Each number is 128 + 32 x the weight over its row's rms, rounded and kept within 0 to 255. Layers, rows and columns count from 0. Numbers have three digits each. The size before them is the row's rms in percent of the matrix's.

# up: layer 6 MLP up, 2048x512, rms 0.173, rows 345-369, columns 256-383
# down: layer 6 MLP down (transposed), 2048x512, rms 0.0456, rows 345-368, columns 256-383
up345 101:172155173043118177121094179097094140086076097163159145131089150153121167102173101128151045119195104157130177136120137070100082148116143121138131135111089114095095089132208151138112155179124071091152130148074112145100089179089101142104106188134167159167137129121121120122125122198054112151168134148139179215133106110122123104178121101202137111185153102178170135129107146028081136170085
down345 108:169137117143096090083069086085074140127113165091122165133137179148064143151107140104106107141136116064125135071123102068085143169106093079105086122089171152142116136147117159101104133142122119112107142101075128125159120177146121125161166121128136247106110127063111113129103121072130180125133141110190128090093154137152074206101137132138183142149145134059155083179165108125130131106118
up346 103:095109141167074080052097084118101078112105117167135117109140074139165117094164091114113182147154170095069103096146098109111118151171109115149174143158122091114147145100079139055154175065127131098133144123122147097086137152100143143091182130176079134163106148126165111115157111138144165120119168136134103083140105127118086120151129124132161140142108113103197162127137157174078164123110
down346 097:178097177195148085147128140116133120155148087178161131142148136139096098103110083126116143163081167106177110084142136111148144140115188193149165128156085105167145097101103128182124142130081126162124151104055177103118130087133148129138101143158118100164145123185059160163117106157072200140153122120060124124137111120143135129089097105170105118173056094115147123168105081108109150121122
up347 107:106125179165161088142152129153085146129133074132107142152152105109126070176161170118159075082112125123092137140147142118154140141119124084123158104097150109157133071103127128117100136094111182107140123055121185163120111105168123128115100147173155095148130132079098116123112086123116093128139116169108090112109145156128136089159191088121118174040122151165121062124138134179156160097089
down347 106:168148168229125111151116122137098079096162147110113100120172136157141078149106118146114081104144130099131154123180080103125137120141067202128160151106137128143125103100157101155161112158098168149144118127165124110160111074154142146125184181109161161193085158086138179131136168103169104117146127116083114135162107103159148166140128128138206151101127147165179133189150125143104154083128
up348 107:077144103130157142110149098142142174075178119134165105111094086099059126136137111100099113179075118152109080076106163158167096163146134063116164181057131127105091135155115126142081095055122100148143223134122209158112138173172080120168144094052100169131101090086079139044078105132095153161186091103184161168115170119129145135183115136150149098097098140166176084096124122094100156056135
down348 107:126141171140114115160131175127150157156073136156118101137101182125156078101090087187110136154185114125102142107122184108158113118156125150137102163161111111105161143143121097154080133130194182116127089100096125103167114136213070142101143213105100189138118124121135154126138154149081143144087152118093114067116086151161187164128122162082148120163091148159131133063120103064132083125130
up349 094:157102149151133155125146175146121124081172126145134060083120150125113127119145187093149174150119115090108137192209114118123160076118068058101155134131162140120110117083135163160149108111158115104101118081082127131219172175164167098103121131103102170114123095168071159139142141133133123105125105046205141096148161156069091126107159139146102100153182114201093082138066103145101135127116
down349 095:027119098060112191120161128124105139152101136116115105160164123036160162142159128116171142128098090167118158061149113128124129156119158115152085129049146098118100123157102189208164089093129085098078109223157121146143109107098070080168096191082090079110111132176155149134153053170173169110073139149182148138102119120179126098186132141126176072147132119139133111081156102203155127139114
up350 103:064148150122137147145135116150159101116065157152148174118103076130161113095103147141096111138128086128086119119076115111147084195081110097118161142125187119154156152154185159114072148153082126154113093077183086116119147102113147232109127126155100108130185126165195095140125125080082089106171127167069099136195104136145125156128112137121100079156106107101161159121084152121085131083119
down350 102:113099055124082191117153131099087116104156083142124169153103118088091130104099093111098072139118119173101095116150153141078104136101115136109128142139099112138185152142192176121099153156180084145121179136163089136153129134172106129119126055144168100109138141147152186099163124139123105055197077096159132102151060153152144113138114126149110125144108099067161146113132132074174130149129
up351 096:116154131142101149090120150143141185149091116126127183153170120107136117134105088137119151098120079134133131187091145156101179099165101120103112099109128132098069053094109155141141169087095098015095060084119144157079093119195103153137126184143152105083190169131070124113125134117142121173141171092202107111138187154116130078107146105164202145083115124157119183112162121142173191160063
down351 093:123137125096131073132088116158142180085112183123136197076106091120162114152206161126114151120088167137133170063155104097152196106075160167122232144123138107149137072100122158113106171129114159117181107139199112151104078133116073120126077071118159125102132089052119155143100094105065127147163103108101157113071118138134127111138138136144126126173111104116153147136181157116082078087143
up352 101:042127140107149139171186147136117141105122135154138113198116101103128136145112154144138183135136074149126177103119115167126102170054139126134082166149167124111116049188072132107121172118118130138136098134123099116143097149162171129142134113088139128079187100108141170122155162211110157098184176109175137180180190102132107106149074182103073130101136072060160121136117104175132167169119
down352 103:131153132176129173141128214131161091121137103111089093065132192144141172152189135064116130202144076110138116104088164149128115098135136171155110118068091166163119120126079080094152087101143113083127173094100106153144093158075142108116137083110118086110127118118139211198086150119199092159107130150178171109126176143158116045089099099092095077126096136128128149169155131119198117116043
up353 095:130102062109112136135195166084107121146177183085152130184149130088148121075121098077111150091096183195157140161115120144100132128127153106077104097094136118066091080178111104156105102116068116096125196169127106053115144103130080138171074143117121148120102124170127200129140150135123107141110195094165152094157130145158174114136083105110090131140164110126131123134157158106126118126150
down353 112:119145220175080174098086145160091099133103100119111098071127135170143173131139100159128105189184129049132139119148147107155116096180105195175141065103089125160181161113127148108165125151133155121170066080186158179133088062150159064099133140125125155128171131129111105122123057063145101117163107110140078149094150161059082100142137171136137131100090106152132091123063116114140146108150
up354 112:083081136051137148124152108176116133122159145101112176102111171159063130121110145109155120104093060167176147128123145152129096160152115130077137128112121121138134147194141133090133115145158146149088088155217081112137158113164165112084130144166108123097082105159102078154177157090131137124166159136148155111115149140115113141102154209101098167132090137102095170194061130144132090163155
down354 115:152084132207182107078152132112097182097146160164101187135126155069124175076095108122140054080153147089096075125170126159179096113122092084114162151056155102124128129137139155104124101123067147133074127173153079141127159073154144139144135153168165107118101121192038125159110113143051162094109120134153125123092137117091164075121146143183097081075109118067099148168064180178144080115146
up355 100:151108106122133143185137077125161129103095148139106081120122114157103137125098148099128127105127186098154182142166081051136071156079098164096104150120163087120148202128080128136105072166107160120099137131112134100094129107186066155168119162182160110152146142147200131142171109142154128115162182120082161173156115150060181198156134134137121176084150135128117074163188201179123109083131
down355 093:173129145158078093091205075098122125105134116168098075138180118137147109088130123114145180171100182129152144101169166133139125119066141135081117086062148089164128118133144155128111102069097097115144132112142081063180084130105099172168090138075154166109126130141095078101163102149141141166143141183093104137189129114175191163132100133137118094179094146107113168124139129160141198098151
up356 105:182117135082137062163110177137110128065127166084035124121138086131178136155121049115152075147103093137115146127157065110116091093157110114072079044123152145186133171131155170149104131117158145078114147134162168116207142158144184133091131116135201159135104154157106127110125119113141133114096187148099125137112162187116127109102112112117104126122154098156168066104110142187149118103086
down356 089:104151142110128132126117115186127138120153125157145132108133103121129094119121109169154148098126130103132109126119118140177114160135112089096099159061129145147123112118134134216120148098126124157160118112145104110126105150120116118113165063139153119119152132120155146150092107117215153112081215102091146125187105103096085152117165070158122125129098123097080201098126179176119132089119
up357 098:043132114124112131151134136125101103118092158186133164070136160167136103091134130107121153084146108147124094058127112177153129159146076115144162131114157106134123205151117113133090137173066120131189102124102151106095127161161148122077116059162088123158110143117131160143115113144136118131134142093124196140162119154094183086099109126174047091048135150095084096145139132108152137091125
down357 100:041108150000109133163146109118057086183117121187150126133119144135147151126131080133150100079120120125115085182107123109116152103139157146121178144175118170113099077142081134085148119097130170162184159121066136150124126146119158128148116094134111158062064072168130107117127125133174130119148137115066162090118134108127150124113150148026172151085169146106139107100142144154074113151119
up358 090:131083082104066139187120081138112061106111159078208079149098105127112113115097100127137133113183106112185125157127145125101173141108142066111137133095118098154179126150134100158126108101110131129061110120108097114115066121121116132140107134114142149102115167111171128095099164153115113182115114187146070119128193086102094119104129108100179154092131130125178143057127156084105085115114
down358 087:101115189098152138059103150126113137115110123146120134120159185110069142130129177107176090112158158106185105082123113112146134150145079215189153132128112151133085160119121131126118104156137130150123163132132126130158088136107095134137133140093112132101140111165086159121128153169154140154105116083136134117128178164142092129212171148156119115131125109106064147137139117120125163171203
up359 099:087088188115090154148114177114054219136120093152138159154136113125143132127159106125137136124064086128160141072115153100122128127115127113103043083115116099114124132161067084188092152145165213141128114106162143063091126117134126155118138142141134127192125078132144073139111127161105118063076134144153097092149116208084120107131153082169119081154099097118077169122147127198114112112183
down359 095:111099105066097127113081146131177119129110175120114122133086082175166102127085083163134150160057134088142118097146173139146083092078137148089142136169139137135123113094183161141167075140154130105194179154154106112159119081149063088091138100173121094098104183129111154203102122147159133149191176108128139168169118138209089119116126178070112141156133110132120178082165108115120156077062
up360 093:144093168117086124155102168140089116145159177107109176128107138149167112125154095141152098153090153106121096111069134096130133118178111089120155088082155111146172129168119171156081198118127140124166149100106037188152098170144100119103149140127176148106077123108117174128094136143130168096141156084152189093089175164127130092089157155066142117172169121072119118124150066153147112146138
down360 095:126146118216123150150072110140103146138134170158141117156112167169167183119145195126078102100144057127138095121191135091149149117091146109103067136191137120093145134119114119139127160122131130124143107183180075108120115084133153061124066120117186117109132114077109141154175142108148167122106150197112129127169109100158125124155148143097131182127162131131152160183105132138097124127092
up361 110:198122161110146109167141119033129150146130168168165119128149091108135129086140123100136123130165198143102142144176136128118153131077089119080144160116116160101143099124163097167105071100125073127098094182134150108105146117165146164159089177095095150119131153179114154119108151130112110114089151148123091146143083104182144117140118127127104146103176088127164146103140163139140130101147
down361 110:128124103146117136178173181129094145140162124108123138127179152080108046130146122143103146183135099110147135112174120142083148076109138112052125167123117119137162164140165106082087137114134151091082134158104107156179186112116066151100147165135175111111162140114147160086121163080081122113122136149083111122085139181110081075127116115120092112129192129152136154187086124126152143186154
up362 102:143147117151114149135138099108137142119174176169093107114119142114124130116137119069134141078103165119134126110170131118113164080108155154134151137133170118157111146190127120094167137165169112103135107094116123108194158136129139110152205141184147154106156085104182091150099144133182165140187123087131150098128161141142100127150126109136146136064174026126131126152126122129176106098085
down362 097:112068119082121190099108111127050066115195101094152114155177128168088137090137128091122118140114063106053170161172118075117166132187142157111140084156159127161125092164166080108148178085114082095126175097152140106154135139144134101209204096133113118144117086102141095142071137159075152097133099202138114139175112174137121193164132090114148051116137135175079147156123038209155099117091
up363 100:167175104120073111073124142105080153087093103144082156113138206176092115079073118086155166111181111131131133116120124089145133130109125142127141161106100157119131110136132133185169132162161138156096151091146139129159095133123133101063102126194211130118137125139079144148171092124129140142124171148107099133104095095068113058128135138160106163196119108160121101139122145181172137107124
down363 100:128168059121127127132133119149150171150129079154170106127148121152085147092159090166143123104095148171133192113169124139137096112123077181170097183151174115181118152121154133155088176188158159153120126144193162121133108096111153125091128138140128139098150146054131132186118167119127094141162154149144090089199108123137107112145053113143118195119074071142095171110097129154110104111147
up364 109:140138133119155163067180103119116102130139150151155067159140135088106147178103123149124076122191123121104120122077165156143135149121131108187091171127122141106164103184140115127083108140139081168108154121108072208162150117100135156135103094172091120126184098084162112127127114144107143063167113168131120124076128135149121146135121067120158117091160164140131141086161082076101098113151
down364 113:083147166055134150128105092145112060110127067191185126131183114068111149111137099113145083090195100095075064096178084120147125046088175140146116097126108170077071113203154061070086178098123135117078130156116092112168097125111127122090123161151082142098118128170161089063112068146129123095155122121118183159128194080107182161100145133158140164125129177187115170136100113126145126170117
up365 100:108153199148062149099130130195166169090114145185120152118078151068117061157116094110151174208118109131142125145083140150156118120121135141144155168097132143147124135151080163153223198120153065117136172165112153109160144120107163131178099123081098093139134097083152110100129156180179174145162148137110111129110061115152088117140137178107175113143164146138154227201147121132098104083135
down365 101:163152144126051149144122114131157115038156160161109169148102136102087126117145071099086101132212182151133122138119184105214203154129144139143133171081130116159126139112113147187067151102126166168139091108167141015148142108113098118103103133118090154098191131116086097073086194190141145132092110086093194139131159175110116160144161122102149087152109190178097144107082200117119110145091
up366 093:127148112104076122139130187117101183130125187112162182134120120132104091180098117177146076188067149120147107105143086092113064130145104114099158121133134153129068156173082144104174103092102153145074079127076149157105145115071127171150182109139157114164119134138121102125147151145169108112109184136093141101117128063084127156079118120097115124150122138110168173125107198171147082159174
down366 091:140098072140178108161134147094103152144140162125134101166139175113182097105149112151111182098106146120144097142127046046174131160147097134134169153133083127179188114138128105165160110121172107078088125124143077106105105117124102151136082082155111075169093140090180156118089161127133066117136124125152145076156104089162042156109083140055093188131076125229151053184181194105165120152098
up367 095:149134132157070085123110120101132157135102116087082085140121105086128163093146106111114139141080167114085114098107136189116156101129145112139171164080169171157141119135132095137158117134116088106129137122166124124122184212113118111114143110159130114142137099172138114121187176211123106133126132134109125047128151125141100094142123085151131128122163078176101157104104128135094165116083
down367 091:202149120142144195106069134144161133154147194095169107108158085071127157081138144050121136098137156162070132085161122164155098141139127074142125119178082145153124155125108203126099124151167075148153164102128105093115121117076162104149115130146171104115073134113103107161180127090131163079136139129153159113091103137076098099130082109113104148082136111191083076145123084114118137157143
up368 100:172110155157087098154128138093172133121167150119177111137116180075156159148106119112099130074157074123121157167122152117153100127130144120167164078139145099169114122154134100153088105126103149150132085149115104094150138172153126150146172119108099112115148146078175154069128104089131096144171117165147134128123116132106092126093136083134099181117185095129122156129097147119114074108167
down368 100:113106124141184156141135097115153145109137140118180085104173168078052068103132083121143171139122136214151111084194134131091107098137149128153126166108105135131126142107154152150188133109148138118150134100205159136107151072120136174115115179139118083120153146085102152170107080122168130085144108155057164144165106126096113129125129173168069146123106098111148179085089118128130077130159
up369 108:099153135152067118162111137081145201161140174115144118153081169055115141081154092150176167111113125169138126040124133164112115123100160073152164118147160145142095099122111141138126151081139112196136110092068112153128072122079108085157114117134081115090126125119094160189190127173174146138131128055164105079172120109143146108135190182135157093134153124156109129066155117134140096127167